Weights of a small GPT-style language model, trained from scratch on English Wikipedia.
Size: 9 layers, width 160, 2 heads of 64, MLP 576 squared ReLU, vocabulary 1487, 2.89M parameters.
Architecture: RMSNorm before each block, rotary positions, no biases in attention or MLP, untied embeddings, normalized queries and keys, capped logits.
Each number is 128 + 24 x the weight over the matrix's rms, rounded and kept within 0 to 255. Layers, rows and columns count from 0. Numbers have three digits each.

# down: layer 4 MLP down (transposed), 576x160, rms 0.101, rows 255-297, columns 0-159
# up: layer 4 MLP up, 576x160, rms 0.101, rows 256-297, columns 0-159
down255:141113100124132145146126098139085083157158051086164113112094121146149152139098132137098092105131129151091143143146129094154078126087180151073167170129098120115172179145132153151115130121114111073138141128146110135123113161094158168111134116130151085168100117128134128189127135155128103171158110131109137132104110131110141097117142143162169118169145128146167158160111142130127159116127102173161134091065113168152110143168131106148150134087147111141142115168161137129108095096117136
up256:137110119105158126091108146135161133144154106200124119099099162137139127132135161104164168140178149087169144140169146100114105151118127099119156152146185120147117099110147128148101158175132077105157156129086145137138154165113111100140172146131115098104089096084116102141145125094153144085159141152167065151124149109113095154148131151159096095111120127107148149107157161160183137119075162095077130129140116122123113123159150111150114140074138133137142077140108118153134127085116080
down256:143117141109124099148128089077082163119149155131104182156114133154112119097097158106168135140083156088126140130156160175156093134118101137120117124202119146123126134132106105129101159127126136160173097090087154106147126144141158137152106088179137129116162149158105095132149129176082145137108166144149129138133149115126085172129127127059113130110092090157172152154163161152142161141152157121113145085119095188119136109148176161099143138153096166099091148119154137147136132117143133
up257:116159120146108106110142113156092103119136133130144150133093104147077120126159168126123171115142152109161122089169077150105137111119121104109108142161120154137087112130141166108096129198126084119149090127146158070126168137080181111160093126112123138147090092137124171144142089117119125110116098126149096148100102134134134139101119118107125160184193106129094083141117098102117059130135101083089114112130130160135133168115120130097112119119183062096184141138119099172198101113130115
down257:076115148061097109132131130096133126127141155079114124155104183130150119137098151140134111112134085121094098135123143084130141155174165163143116133142119125177146129131084154111109139086079125133105151123107150086108109088110107147149173135101146057099097105142131117137146162151088138166192117128141139158131146123118117094139117134167125155102110051120113086104204142104098155113105139104093140107108145175142173150101117137060151152144125118136135141148101095107159129127089165
up258:142118133076123137129158071091138117144133128123147139069168173134130140151082163155134154126145086151112153110126126113150124118099155098176134112150148126121117092156149126160124158118126129118143160137121150135142117138085105159101107149162151167110114149089151115125102159129141142131145136091155142124092139175128157130114110080106103129136134089154128112146099153125125104126116116116099155130121151141144149159120105153159115168115128115142154105115080155131124140153111091
down258:135092177090080148123182111131122126147128107166124138163129150159100095133133089139138084171110092084178108124134088140130148165132086105100148182131162127159100104117160157153127158138125127085138118159107095135143096096138082159123139117123128098128158157133117151146118129134131110103119134119146108169168120118125135107133159108093112120138104158161123135106140132116174149115150098126145139119130121150132136146104132128158104095126150153130142089100147151095160132124086161
up259:130131178110138098124153125155145149130093159136110128122147125133109115113118130138169143129154115135123122113189140107158110153145157163102128092156153089127114103134158171073089109144116121130124137131144110191127113121102121089140117125134074091118146159141138135129110108096134143092116143139130089142109147136122151129112119157120142144178165113121112166133134141095159101113155146125118093168145100121122122110098113120146112128139147143137162107118125107111144117127136129
down259:202124124088112106134092132140116121137135089125164101143170105144110101127113127132146106168138141164134132164148161086111118148150148126122104116152141140097140162123164141127116145132111124255110149142121128137143143118118120135127129134081139118126150147119102124112158129109146115096118085116139117179145124120142140125144126114151118145152123133115145103163123119119146140132154129109143120127124098159135117126147126140143117093144108127137127140128123127153115178117105121
up260:157086128140136141126131137140142117164126075130161093160123117125197120134124159086139105111142123161170120136109153133190153161126148121093163095154138096112116125165133109143106157173174110099132114105141135139128146164146150127104099110116084154117146065139082121152114141108172142166143131116151078132155143147128115139122127150125111107121109131164127110100104173101132175154141138079030138063142186132120118152088105112104129133159084128155088174128088127088129090160124133
down260:099101121120112114142150148140124135109117079093147115139120160099141141073131074134122101131150166064115141137128123141138107090119122162157154128132139120132084168136111151105170127114160096124118141128152118097144125071170125089167165170148136086133147084139104102087100159205143104097142156102132119133131160149120138102133115128129120156140143112171126083120114127113142191129112120184127146074115122177141166131114082199127159161159078097163143148152079136053091123149096164
up261:100167127177101137126100151115099182125149157122106121178140155183105116114085197114175116132155167123104143111146139117103155145134124166116124131154147128145123086156129136091135147120145102111123149105139092140107091170140105147150168129103102143079130119089115119142121106099140136133085119133114071121131165099120115118124152111120128139144102127111123107120100158129096137108111083101122148141132184156084111129137163138171113134135119109069170145112129135129157168136098134
down261:139167144119131137077157165111162127119100136153060115156102155099134103121148152123178119126155141148115099131156104129159146127132141156126121172126082094124136117121134147130092115170117151139101153145141129167085133089156129126111167085105125112125096124168105149169097117133081112115116089141148120126112116185141131172163132153088140101132130116118091146095122135143146122095177143122160175094153125110124088108101117158088104092140110115110109158127110117118132119151093121
up262:099116121141153108097109141126127123114133126109128153144154129139189132077102127125148132132106169190178094084107118171142144110131163111103090159163214085100111138134119105171132158121117182095116123110124170161118097125159130122123115109062127142129089062091111148109128170105104166148087152110118136146127145145102113137113138129096092110119153131181119101105102153134173122128138132109140140118108167124131131106134106139106120106146121070117085127096095086105135127106135156
down262:131144161132132109081094140114113152137174122154120125100098149163117121093103103146143112073112124105147183085132155124094106120091104164124116121128114148118191156147154099133111131149119101135104139095108146106122138165093084143147143067133103116152071147166128099142106136092124151096169144153088182121117154143101133139110128121165178132154145122138143092115119128142089117151134164084126102148070117108102111125123177108152212122106105088142104143107147132138097127145108143
up263:115127131109104151129102124167133148123142101176118108166173124144122123163133102117154169099165134139152117096085125140122128121162129117130118141161177128124125098109108170122115129121164151131154098133138095087150163148097170128142146101153154119111118105096119131131134152082110104179118130113132101143136130129130121157129143123139103148060166157171103105111141177151166118133144122137054113131171135119096170163132099125182147111141141046119124114170166141123145140173148141
down263:144143133111106159140111140151097140129143115108145103127157142155117135140151111112170140139118115158102161129147122148160147152159130109123149149108109120149159138117137101144182129086093117255147142109117107148106176136162113115113150131098134158124156113113148119106141135123128112127097137129150103172118124150134127168104096115139129165160144119143144168141119112087151116128135128140160163160122110146134131172145122120112106117132127150133156154116129128146128161147139123
up264:137140120160158136116169098125159136139128127094095129128104118129126124138160148146145133112123111083154120096133100147126098140137157119090127096141181073111147046125169108144117153134130130106138111165108121070101120136086138074066166130124108122149132152142078159125107135160116150154147103087148165159134110138130142118145148104138140136143108120113107075073171132161130133158117126135093106115131147129115149070121108073095112146131133077161121152110127115156155132103172119
down264:078130143101166150131153122090119136130130119142089151133126105121158107132120102125158103123119157103114124164142132080131115136098148137121109174078088132114150138099105129192137165098130114084129139152180158130126124097108113102123131117094139096110101149173082131126085202175138138117121166146097142121146099158148150120131121082106154099126121097134119110089166123104125139140114106179167150133106150148140089107128092148116122182158096149158138159170133090151111103154141123
up265:117142123098131147122144114113076118139063147143112073119121124129106097089126151118104127133132187146160172118125172124091126062100132109074147104157139115108134110136148149138072136154108161124102118122142158126153132144108159134116134148157122155115102154114117151180147162098169176113118133125128121107147167103114127142151134103169175118128136115104132100145150123130146142143144090091110109143155114122133147160097133124133155170141097124130116141136127105159100172086128089
down265:178127158130148107115149065116121141119107162097112111099157153105137109114096132140131149088145101120182114167131129115186125107136137126146146128110136106088120145153140139136126146131124104140134164102105113117128088151156094108101120148115131122191142124149132095101096135089125140109174135115147144126106130123080186161119136101122135138149131091125117091159095129107128112194106139158149131140100154103171123160121152133118140153105131142174134104143115130149119129139142124
up266:114118128107104101118120122110132155149134169145125092081125167158133053140154112106121167138121164101088115154112124098108126127112098125121165144159141144135124131167126179146128147173121125115145099131139121103141124159150133135066094130111144125156100099087142091109147151072184152095112128132133081182186167073162140135105103164171166095123105143122145080117121115139122092136114143102083141160139093136100105096137103149118127140106097135106129103138146141120103129113105138
down266:152140150119101106164124135163174133118172129119157122119186109192108118126091100112141156121110117124158141137142112122138117144146157110114105172124157090105164134120068098164133105167154113153095185155104133138105144145146078151114156094098165170092160191132116168140117113147119167137110100135083103133121067132128146111092145117185139112133089143078158120149149093118093106148097159100104104137151132150160121097129117114106155160140148125096113103130105145110105147101156096
up267:125131120131126134133125128131125129124125130135131120123127132132131118128121134127129140132132133134147125117128120134134124120125140134118121120140126117125121127131124131128128135138131119119134129119125130125129133139127125121133131128134125131120131130132125138128132124119124130128126129125137124123126131123125123133115127124132121138129137126133138127123127128131133127130125127128119123133138128128123132132119119131126127134128131126137132119130129130125132130129125130
down267:131130125130123123134118115131127118129123126126119137125125139124117132137130118125127128125128136118122123132126122134136131124127124129127119127132121131117125132122132128127121128132125129127124135124129118118128128122124122125125129127136128134120123131127128121120123131123129135126123135128125125125127123129127135136125134126143127136134119124126133126132132126130133122130117120130122139125126134131128134128126136122125133115126128132125118135117134134125131130126123125
up268:113131116133092142136138158178121096121112153133138142100150137123123127133165107135141129136138156139172088116122146164129161136159119122075100116134103134132172089099098113125096124147167152105126140115128137158163107128084143105158124114141157115131135107093129142119142158103146118133107139130132141103135172117110139123131172157109167150136090122090156109115106105120128135136087118118115131106189135113126132109087101145146114106126091110119101134137135125153156099138145147
down268:141111145149106109115104067097133146115137124149145179129123112133112131098110141139127129133128114126136112150111116157128096157095092123073118153087168144130091128131105129103131127130146131106147128122111084125103096143108159110147150079106104137133115108135115145136140113092185112145130149120113125112123123102102121138090145103146094121131144115100136126129154124127122109136180134127116097166133134116118088123143096125139147137123121136168150114129137188126155125146113139
up269:090130105179134095124109159159082138121139151142127122153136110134180125147121175156107178119080139121137159123141164134133143108134130139140107075142102117153137088128107151112136169137091091116085152109148112142144141216058164154185096115132116140145128123093118150127141150103067182133075131104104142154108151127118145149129091084133147109150128160091131149115133171177161123118083145095077101098163142114139148114141146050159093136119147129072169115144134117137128163071131128
down269:125134113132135099190051132149133126106157133139147117086162123163136178135142136185125101130118085142126136165149152112105127098096161126139088167175131114107143109129183107175157158154048118139129124128146076177126116161116149139121129122099087119103112161121151154090157084146146114145128133166112163127120097126147116153125087093160124145100071128089147116107139097129154131198155126124101123131117158131154139119207157182116156135129124115107139150123174104126125086105142135
up270:136138112101158117119117144124098136159105135138097119182112118104150080118128108138130122156156115170165107094129091155104106089138132172117096068145101111164080060139151142186115143096124116107143106097114114158154153149101118131105123144109109148112181127047064149158145064110095142118119123082110130111171109105150103160145134103133141129115122140190151109111075102158112096104100144112113097120161109147105180134128110105162082149114147130129145096165149147178122119088094166
down270:147153158126214121148140121163129136140104129136086164156046144124121128145126122157125168131092099120125122153116132161161123125126185153166081170114147134145114159140154123140144119066156155113156128071075112087123124140107144143146100134085129193132168126118143127138089123196093064120149145131101115151138116110148113113122110131117119079124109135160136110144138171110119087161134170116141097119148116112143113141171148182171158132161134138136140140125109142117136128122144105
up271:121135139131129126123122127141126125138121130138124127126124123141134121126126122123121136127124129141137137115139123125121126114131132127128138134147127113136119122125127133125118135140125127116120127116124121125125138145131128108127133126136127120127136121126127137130134131124121134130123131123126116125139139133130124131130126125131129139128139141121131128118129133131126120115134126135112119132143117129123119123122126127127126135122124131129135125140132136127135122129135130
down271:129112127123138128131120119124126129121130136130112125133132119139137130130117135135124121124126131115125121132140138118136134136130139133134117143126127115134130123131122124121122135130135117126130137132140124135127127125123116131138137113117126122136126115147136145116121141131120138122126127118133132121125134134134128138125134129120119124117126131149130135121126142116125133127137128128119138116131138115122137114132130118126132120140124122129133134133139133128128130127135133
up272:102117097186148148109109092106127136145161118153091093145148090147123124166145124116103143165138092089111126080155125138169140100145147138127127144150137153108120148112155102114152149143137079106114121122134144145124143160072149127134152162174122104113160118162159104102163105118093182092109113067157156141107137132131116157148105120096134114076120138125136155123094166163145144144095071141084103138138168110134177110135129166121100152078119158167135125173157128105122140126117073
down272:113147148173131153143122077101123149156143149148080168149118041135106129117138159106142162180141137091100155096145070153122147120120126129139117159098165122095151128123152106133123134136121059145163173124113102145155110128131103146142153156147142101153147156227145123107127127101146145142132151141162145121136166144125078146153153123112123127161118132096138139179104120140125130110135130103163131160155177124144121108120130161105122117089107166069125095102130087114127090125125113
up273:130099131154159102154173113137131138162126146135148090118151129137102104124130143131123170116168129128134124129147105132110081139099179136047127097144108111125131108089118088093140129108157124111117143107087148135140167158134164123136147120118134115101153122117135120152132103146089120088098096110147127157172121127098119162119138107093133118186119158091139140091086160097114139147071119076103097108131146131135111156121107118133114141102072147133133110126139105095100163111113085
down273:142148138182114110148174102107127108123121113144120141115168127129064175137110177107127141109134103102095096153102084120125083157111127145105120148103146097130124120122126127103146128111109183183123132125087100106103091119097099121122162157101121142124140110153132160136138117139133151139098129151120099119195119133143086146121115130116129067104172134140126116119177139100157123107168130104156103085124165118144137129160107115121128156099072115125101153134120135086119106084103134
up274:118130145137104083145144136152137092117109124118142090097133129175148118134128161113105180178088120151146085156119107151138115136132151140080156129144141106131135082109142118091106159112169147111094125120115192101100120146130125103137115112175139139140092121102130164141181134109160096099144117129166106120127142110133124116136092174119144149125115120148115110108142186156083134095094106129125109121103149087140129144137140089096107154133132159165129084134128118118138121133131102
down274:113090151138123140176145141137146114116132135073123092115145101148130139127153141122127124110113105159113131095137113112161097127144164110148136108085133139117120117130110126144127133080099129160126099127155150135136150109155130083124144068129178135119109145136106157130116147173088118174127089107161141109173135078117135139114133135131131139152124120147124076165099153120115126144110130155138145159087140163125090160147126108130152136099161176091125123167115150120105138095115131
up275:092116120089134141126102093130170092155128088136109097149123138162180129082124173099107154134126111172135108145169122149122096102145167172125156144154151114132122127097130159158111132104094108110077119134119158153163135149098119143159077115123099119127118139122142081124133112119069147119106128114134118103128097139108102188161138078158115139125111145108154145071128130107113109118101128134120102150125148148097140117107161094114118155162155128096168094114123137154144105150119137
down275:113120114170154120145134097119118112109158143132167118110145158122129099131126128126132133128145160128137156118153135095142083155158109099171120130169153162107184120170108146082106096137169114165143146100114121135128132112151141119153121165167149123122123102092068101193163126134081136145100150123124155139118122137156097173138103168106127132122146125116158166114118131120170104092126158127125098117150060171147147098127097172081140145106156106167084131136140151100115129139091170
up276:180135120096095136185124126147138160152144129135142120154157157146128141169122147108158135102121160123116108133120100153120085091131132081095135136145151107164086140084131138133122170147124156107124116115114176120155139128125167115111084184118119110112114109135093114143150106066148136158127109081094102191135176183133114126129104097150127147095149140145163111074115165186137150111100117130110118143153137112136136069111139124124174141156157113109122114121102089140108140125118110
down276:139131144134131110162140140142120139106161058129119139144129140130132175164128121179133128125084142120182132213126116126115082116127093120157119141076130134145096108097128161122132130123134145080108166107110115145171130123114125140093120200121173141103086150127156127154104122146121098151123083108088138109121129146117110107174127098142125117138121124129166151153063115140125127137125125114176124079065159130136138113153165118114160089108152142110146158105097108143101163113124156
up277:113150114121102126123080090135116135130127142132145142104142119104169108128150093118129154170159149150181084083166117163142097103117131138125124126134109142166127138151121124120103167131138106104095124108113152107147145150140094152128143160141134161133125091129161121154095121114148151134116093140128133094121114146133144151116078142111123099090115127107172123135157112152123131093143105104093124109143135151131119087101101169117107152123089118122147172169102128110164159139140149
down277:103125110122117130144109069119142159105147137115135165117118124127080116148141111100150110190161163109158133179165114137095094124137101141129119126096075173122116095134135092143078135114128115154105131129131138108155124136138116158117129122119130163137109097151131078148125109102107137076136103138085128103121082148142133138111088124142128123109139098120165154127107118153117149112144124141143131109135126114165123102130118127118133096156105163132122172143135162114119143085087127
up278:131127068129136148146107147112119134182093134099136103121137164153137085105114159156139156154122093155161078126116106135132113127124105139124119161150127057106124112113134098143105161164173163094150150083091145137103134135111122077123108185142112149131156132107126105119141129101151133114122156155130115159072094138153160126149043137106101127157171105089106137089148132171151152117134143109118132125122137114109154112115177139127112143171125151167160159089120138150168093095116109
down278:192134158099123151124109152083125141147123117131126130129052098121139109129125151122137151100108151144140114123129110129149121174133121171126158143132092147137124100145144111178130144115092153155108101151110123140176159136153179103127158125169112161142127137139133135151156130168119132143111088139139138112094190174133146125156215070092128087174112119151136125175153113173141165148116101085100124130172142155109102118123136115109148145132124124134120140088118140145130122121165141
up279:124080123106136155155112098163167172150143179156157109146149141152162092176101097116135136109154139101157147090177109157144097160107173144135127111154111110149141098128095102102097142134115112109141131103126100152133161182146108089166128161122059144083100156121141142105138130138139176112122087112176114173129130109084109123115088147149104106131141129117160086132088105151093123108147172176074147104181157104093145150137102144112142118119141121110164173149086155118122166153108117
down279:107145112094133153178144128145175101077149127131154181130118105138160119127098100099137130163139138060096147125144117138133129168123124120140127111037164154089127136142095086094132155122168124161132129118152093144143146109120071133104118129124129127117096120115155170154142165131153148109158123124066143072175111145123107151114124108115157158132103186077100164081136096137123119105168155154141154113131117122117121121165156151116186110152117131141122125111137157127124132211139133
up280:123134123143105069138171160127130128200123152134094144148123100177129093142163159108127121127156164155134152153116129097117135082093148145142186091155147124138141094148110097114131160131139131075095159062121134114159143154142095153111123147159110126121131146090112134150155126149119127133165063127166118131106153110090131191123102119100099172152190164105093145088078146137132101155140142126093137103104086081134136152148115115114107100092113099074101144130115118175153148133110110
down280:127107116131147106130105118108114184126176121144088137152131096115144105099078124107152160084137141086118126168137112119056150107132120112109138120086110111113131137120134137137141142077146069108145188149116106096126096089126129129119148176099131145162154099141158114139134106143187099148164154138091147135131143115123163110091153082123128133088092142131083120133119117142108158175118170086154148097069131126154109131160097127092120118092142054128154143088138099134154168101114151
up281:113148099108126092132144090131130120093114130177091169126168130130159119098154095121126120154091140137169152073174148112124142114131171173161135141152096093112128109095129182155151155101121153104079137142125143166108114155128129071108072161097130126141132136080092152091103127113105144142092101075131121129053130106096191121136113112157127156115169131078144129077164140145143102157091145146108095153139106080133140143120096156163127120059168147150152128112085159174151161123112103
down281:172120106112156140119126126133153142122158085105156147175097151169150155138156141205150136119064174081127127122084139075111099138092126161079084094149120103146155155145144129109140113086121133164134156129082119136115152102106075128152136115148115099080058151107145130118130155130154134100149119127106143105078145125092165119146139112134165167146094113112150178180127099180141132155158114107095088168120130162091150090098102126089172140163134138124067134098142154118123115129110135
up282:118146084136115136150133107126150117144145166137130123109088140108147117127107146155134133134131146084149099115154110081107118116116154102146129124156139117153138123124132121110095163122161080114112084089078111127110150150107140131179102114141136084139155126122137128116128128085121118117088112166156125159127100135081131131108136100102172087148138159136146127115146129123189131143067125139132107124151164107086114147132123117174150148099120145125161145146119095142119108130128140
down282:116118118116188137143115110117114139146142124083183147128131175124100102168093118169069155109139128115098134111133071091126114170122107084098135136065134152114129098104164133119146143093186094128113121076160127110148121086124110146110123128102145134134105157118148130094109100117167127171174101181102160122115116136147128103098150116134108148135105127157115129133130127147152134139099107106161150165129109119136122131123063116135108123126091147144136139124156113141115125158126093
up283:168108121153154147138150104131111106159135155140152136132099118127154122119149105099138121103122134165171126103119102124121079121129140124114125110156152103153130100121119163107068149128125136121119128125116155150093117145148126103140160124122109123104098125151072180120093132090168099139119126161127103082156143131147088178109150149142147099103116148153144119110133093143152117108114161153121120116108106144096144086108107136113126146119165130137138136145113126115171092169148138
down283:153106103127140123119167111096129132157123076127130137100137152177176112117126155117135117102178158145141128106116105134083108113137122110121100136080118136123142159097134129105187140165125156169107123142140150123159081125119081114143135103150114111109137141116171153101088123117105120131097139076114158163128109098121106104134120140132126169135142141153113139130127124115150086089127135162202153131129175149152114123120108096107106104121115135128119156118099075108120098130153125
up284:139160165091176126156158145177071092160155146100147096117107101105140094113141122079099135158178160103156148105180194105123154095071159097129107151174110094142123169109173114135137134122193140115088149134174113133085155141160114137168118184154096112144156084129140152112144133146154180105146118145153154092143122148102125160113144157123120121153091162136101120123146108091129113073130131116092085095143107132128165111150092116179178146149155108120167099177174143133152133132126132
down284:108102129136136174119090116151144122116056154169112091136104142095159139119143071111145135134111148141094122111091137163140143168143156115124126122129119104094131147082126134114150097115122119192135128125125092118119142113131169132114128149145093152178125123102119133135122123182201116137074146125133113101107152096107110091107109188143144109179183166091087094163137055119155134169150133170129121137145123144126100170175131159109143106172097123067107088107125130116091109093121152
up285:113115104111134135127107132136140110160142120123146149091099113120119162126149103158105176123146132116136092105133106129138119120148136145112137116141131156163138112114105155109089142146119121098127140081097107076125146130100098106130142135093150119119155122115092105128138139100113152125103155119095093143099092127112154124151113150106129162124152166161166103103123143145110093139124136130108129147146148123122131172151122142132126095129104133117153150105149136098132077107138118
down285:125149151142177155100142118134092082128104168143149121112119130141141131138124105110199151095119097117129121099109112136157120106140088144102156129109136137122142117173147134142104137157112140115143121127093087133118161122162162151137131123145105149130125125180171135169097137137157119172143163136097091153108110110130126101109130157109114144113097118148121153129145126139101151136118138079161091130108143136105142156144152134140146112116133154136108129131139095136112075115123123
up286:108093134176107118075150110144117155116165180125142098117143137087118113132180113154155154107149143101158122109103111108115110161140139106132147144157125128119107122146155101133135104172137113105127119099076124121074116135115152132125135142139139101141116101141137120121106108155075111130110124104145152147129171115136110171139119154176142144101131149105139107105098134098110148152099163174117078135162128117110174156137074089123144104107151108133139103185153162170108150171139135
down286:121112179150116097131112072177153140072127170150122125074076129131141123081132139110164160113118125108097155160144116147123125153133078168088159149130114122116160123112150087152127123107120135148142126104140163148145097137169120178116127117146165140163119141133120074138124109128095100150122148151118170168143145108145113135115134139165130139161145099131107159116104124107073105142110071097132105156097174148147136120131164126140151153075128134125121133150108131170145127115118085
up287:126163107132138157163135113181134123126118121090119122166134111148158099154154117143148158141106168074162146135159128104171117088144157130133070129174119101128081080152112081129100114142113137115129134121137167151158123136146096152080166093105137122099109149123128190130143093135137107133140122103163118156117133111111117144141135120133116153150166155137127150108123148076093145094087126126118099139140074097109163102130083124103158128110132092132162153139141132135131157124094092
down287:126150146160103142137122109112185125131095175092065105158094141135112138115083144102136214130122110151111106188099118149110140122148138110180130155134118140089104147127159116142101102131166067138141103100162145130143123081103122171077151143125167137119094177083137131194153149115155151136136115104153137172145127112118152096141157141141099175088118167190128121155128137098138145139139118169149079105115145131080111170131126106146176143124150088092155154103091149132133202143082145
up288:139167133128140112161124135138122104120141111128093112164104143109117130150164182150153129102127131110127088146072144117133117129097120075132109149151115117122122137162134158112116103169114123082107120136126179112101160143152152138153175181164100162061176161121125156090129112085126100132081162090165073134117086128139125140122079175166123164156149110073144133162170128085133096098081138124105114133119085124112165164115108133145161192128075139161120092162165157102180097158166071
down288:099127105119149133134132098121164133098121071164091142117121087069127120106164109173142116103134101109138065156100125179129133125189104108084133120120085131148137156177095129116122083078114102109132146108106156141125126076162146155121141163163144070168128103154111141106114105109125103149133194115166129120125124138144150095120108143104120145087125119165104135121087112052155087146100141149117174145120181120137160127105160115115059135140133105129126122164125167163170123153117114
up289:142153133148129115140125160137128178153136137117141123147135114125145107179138113112111133118162139091153067104147152170118098075114166107070161163150160097120076134141128139149089154120140133105111129130156143136145104153085112164137113132095135121145109120092095111144107120142153131108124148126107083140105105105119103132117129153136113140112147135127108107115142143105126081096120114141137099139132150138059162152099072144142134090141157122129120107148111168155124107119097111
down289:125138140093138135181117123135143113123154115099148154123136065143125131105152113112150130135148114119137189118154115154109109112112163120145114154144131120123135175144155132125142144108133121127128089133131086126176099118081132086135101124139177126141103112157165087101138115158153100157139186134116069137125126122154107117140117121132144132134097151141099148122103137136140129080142131085196132140132113110109134142130133161132105142122121154149080136148173119120106127092118101
up290:127129123131132129128130123137129133129128130128128128125129121130131117126120132128126132130132129123136129127129129132133129126127143126119129124139131118131127127128124135125126137132135120117128125117127131130124134138126129127128127128128127128121129123125127130126131125119121132130129132128126128132132130125126133134127120129126130131129129130131127119127125130134131123129122126128123120126134122127124137126119128127132123132128127127127133126129126130133135129130130131
down290:129129125127127127128121131132127126128129128124127128129124126125128130126127127129132125125127126132125131132128125128126128129127129133128126131125127129129130133127126128132130126132126130130127126129129129129130130127132130123127127131129119121127124130131122121131123127124132127127133129130126127130128131127127128125128135131125125128121122127134127128131133124127126127133131131125129129127126128133128130131127129129126127126127128124128127131127127129127129133127127124
up291:127130128132126133131133130130121128135114130129142122129148130126142108128138125117119140119129129135142124129130123142140108121131130144123125114149137113131118114138119135129129137123121129105124127122125131132128143156121138118132126126136138131124145114121121138128125131123122137136127133118130117129116129118121124132126131126135119133133150139132138130122132124130135118143121118129104127134137122118122141126133122125130121128132117135137136126126129120127138131131126124
down291:126133137123130129129135145126123134129112112139126131137133114125123137126125118131134124129127112121133134123124126126142112135141129145119139130136124125121107145129120131124125125127133127146139130131125133130152129121133150134124141122132133119132126141138126123139129131143130130134123144128127128120137133132124142137134125137125135136134130145130121143135128129121122119119123136130133125125124133142127125111112128129123132140144136122150121129134128133117128114139126122
up292:139138154121104107156162160106112165123110148131132139115094162094171102174111142098073133114138119119131088093144112127174136125068153099112099105163143120116122089128112145086120135153169147123114145101151166122117155173103115130149127123118144103140145117148121147139072123071134147112063142097155149080159120126076139103102119114139133126113140130123124137133158139187106105137111159202125087103136116121112142185099135121154135122176121099118147076151112171121179106133142123
down292:183109124151144097127118135125131147090056131141138127154156140162173151155132158112072104103119137154078137120144108135148143129131128163112162163078114152165155149153122147117104126187148102135127085115125183095133140169106143046111086151068151117130165117122120133115155115112161133099145122125109134135126141153169130112096144126105136155117131094122123147175072118120104125163142148169174141122100135126123100126108099070112121129132120122145091172118109165125133129108107127
up293:126110113111150129106116160138109128104136118164161112103116100118127080137122138127108142154142116133116082121121134181134112108141104125090139121142156131130127126108180139094117122118133109108147156123145088125093100156127119149143145167094123105150111124080155143150140119104111164152111144107163128160167142188100131170134109101159113124118131168133130098108158153137076127137101109103090117148129135108106155094125154134096134144152066127108110141132047156112111133128156126
down293:139124140159186147116111142131161077119145106098096142125079066102138152121095133121113131105153127130113135107123127149140135165133162135114121143059146133113139138094105150156141116114087139176198130146130115147109117132128108152145111133118157115186128127127103125141140133126103105144147117139109150133092169143138145095148140130129170131113136162091127137145119179108142159095145127102106134167134148132127162148099140118117143121134113119066104108128131161106124109143131117
up294:128128129129128132130124130136128122126126130132128129125132128124131126128130131128127137131131123132139127121130132129130129129124139129125137127137136123126124128128123130121121134126135123114124132122120126126126132136130126124126130131132128127123127127129125127126127120127127130130125125129130125135123130131123133131124127122133123133125130128130122130123123126131127121130121128128124126126133122121125128125123128126125124127121128128134136128134128129127137125130125128
down294:128127131130126128128128131130127129127129130127126131128127126127126131128127126130127128124127129130128128133127125128127130131129127128131125128128127129125130128130123124129128127127128131130130130132126130127130129129129130124127128127123131127128130127129125127130126125127129127126131126128123128125134128129125126126129125131127128130128126126127130128128130128132123125127125129127133131127127125127130126127130128126129127127132126129132125127127130125128124130126124128
up295:125141111141118160157124133130124151123110130162122116082096122155174084132136128101150110132122175136159121107181095113167072164107119140130126165139146107166161111173141171138081139152147077107136135109125201139169146176110147129134171157120130087131125131142157156123130116101105126131081075127106142129163170095150167163111121126143100135140092141098137139135125113145124079118109149121075075140143109108098105159111120167147115111118174144107179121090122147122139140126120118
down295:166126165083117121117139104141123150157104137101099121162126183136134115149137157103136088104087136148167121091125138132138105129134109105168114155086117153117156095148173141185166150110155157115129128137141137086113141104144114141111108140117136155084180093147127125139091164134139123121099110103070083077092120146148141133152160163155105115150135107140121085138103117145098128134137169089096149173141154098157104111119190169141110104149087123143105154080171123165126168110128115
up296:144118084126105114124175161135156137168124115125158128129105105109151112154164111144119137151122157166108150129097162093140160071110120134086145091147134119123096101127105118133107127172130091087124125107136105095110124128097151086116154153115122147144112151138149145125152156159102136151143121089121104146097164132082118166163122103156123099083143098134142139132107135166148129181119097164140129123111107128094137141119115102120101131136143129160108109122117144111122161154140138
down296:159119158153169100130101085113173160092134166124122157163101154093061139116162126136098168093114117125101102154099108084122102161142125118096088135114126144128120116122162113119131076134112120144083145109137147088093127151100098128090112104151117153109111146124114102122106129074090112096114108131124117149105148097120165075144100100143145102125131098144145106123131105150122141151158132132137112090105111070124108138131160086137159135094160112150126124122117148163138156126128157
up297:112123092183124118099099115131150115120145093126135128175154102124113089150117134149141138134143165127121110117119089166188122096115127131090164119144175063126126137112150096131113087156166120079079113111082131107132164142142113079105117145149102106137135076118092136124132157127097135131167135092127114145118115156124118156159120111115150122132120116132173132099120166109107099155127152160128143095114121128142196120142134092206150099150122142126181092141139128130094139181147149
down297:165134098101144105106123096130133088129114086112097162166134122128075098113127151149087124094157145099123122104155116185145147145136113151129150123077081113129164128086205170115147105148146116103144116115121147145087148114121121101119125137142168166165121095143138082124104143139146105128148128115121113145120169154137111094153129146143129108115114147145161135129127111161118136079152136165103154143044111112193073146141173134147133106115187108146125153116123152099111145143139134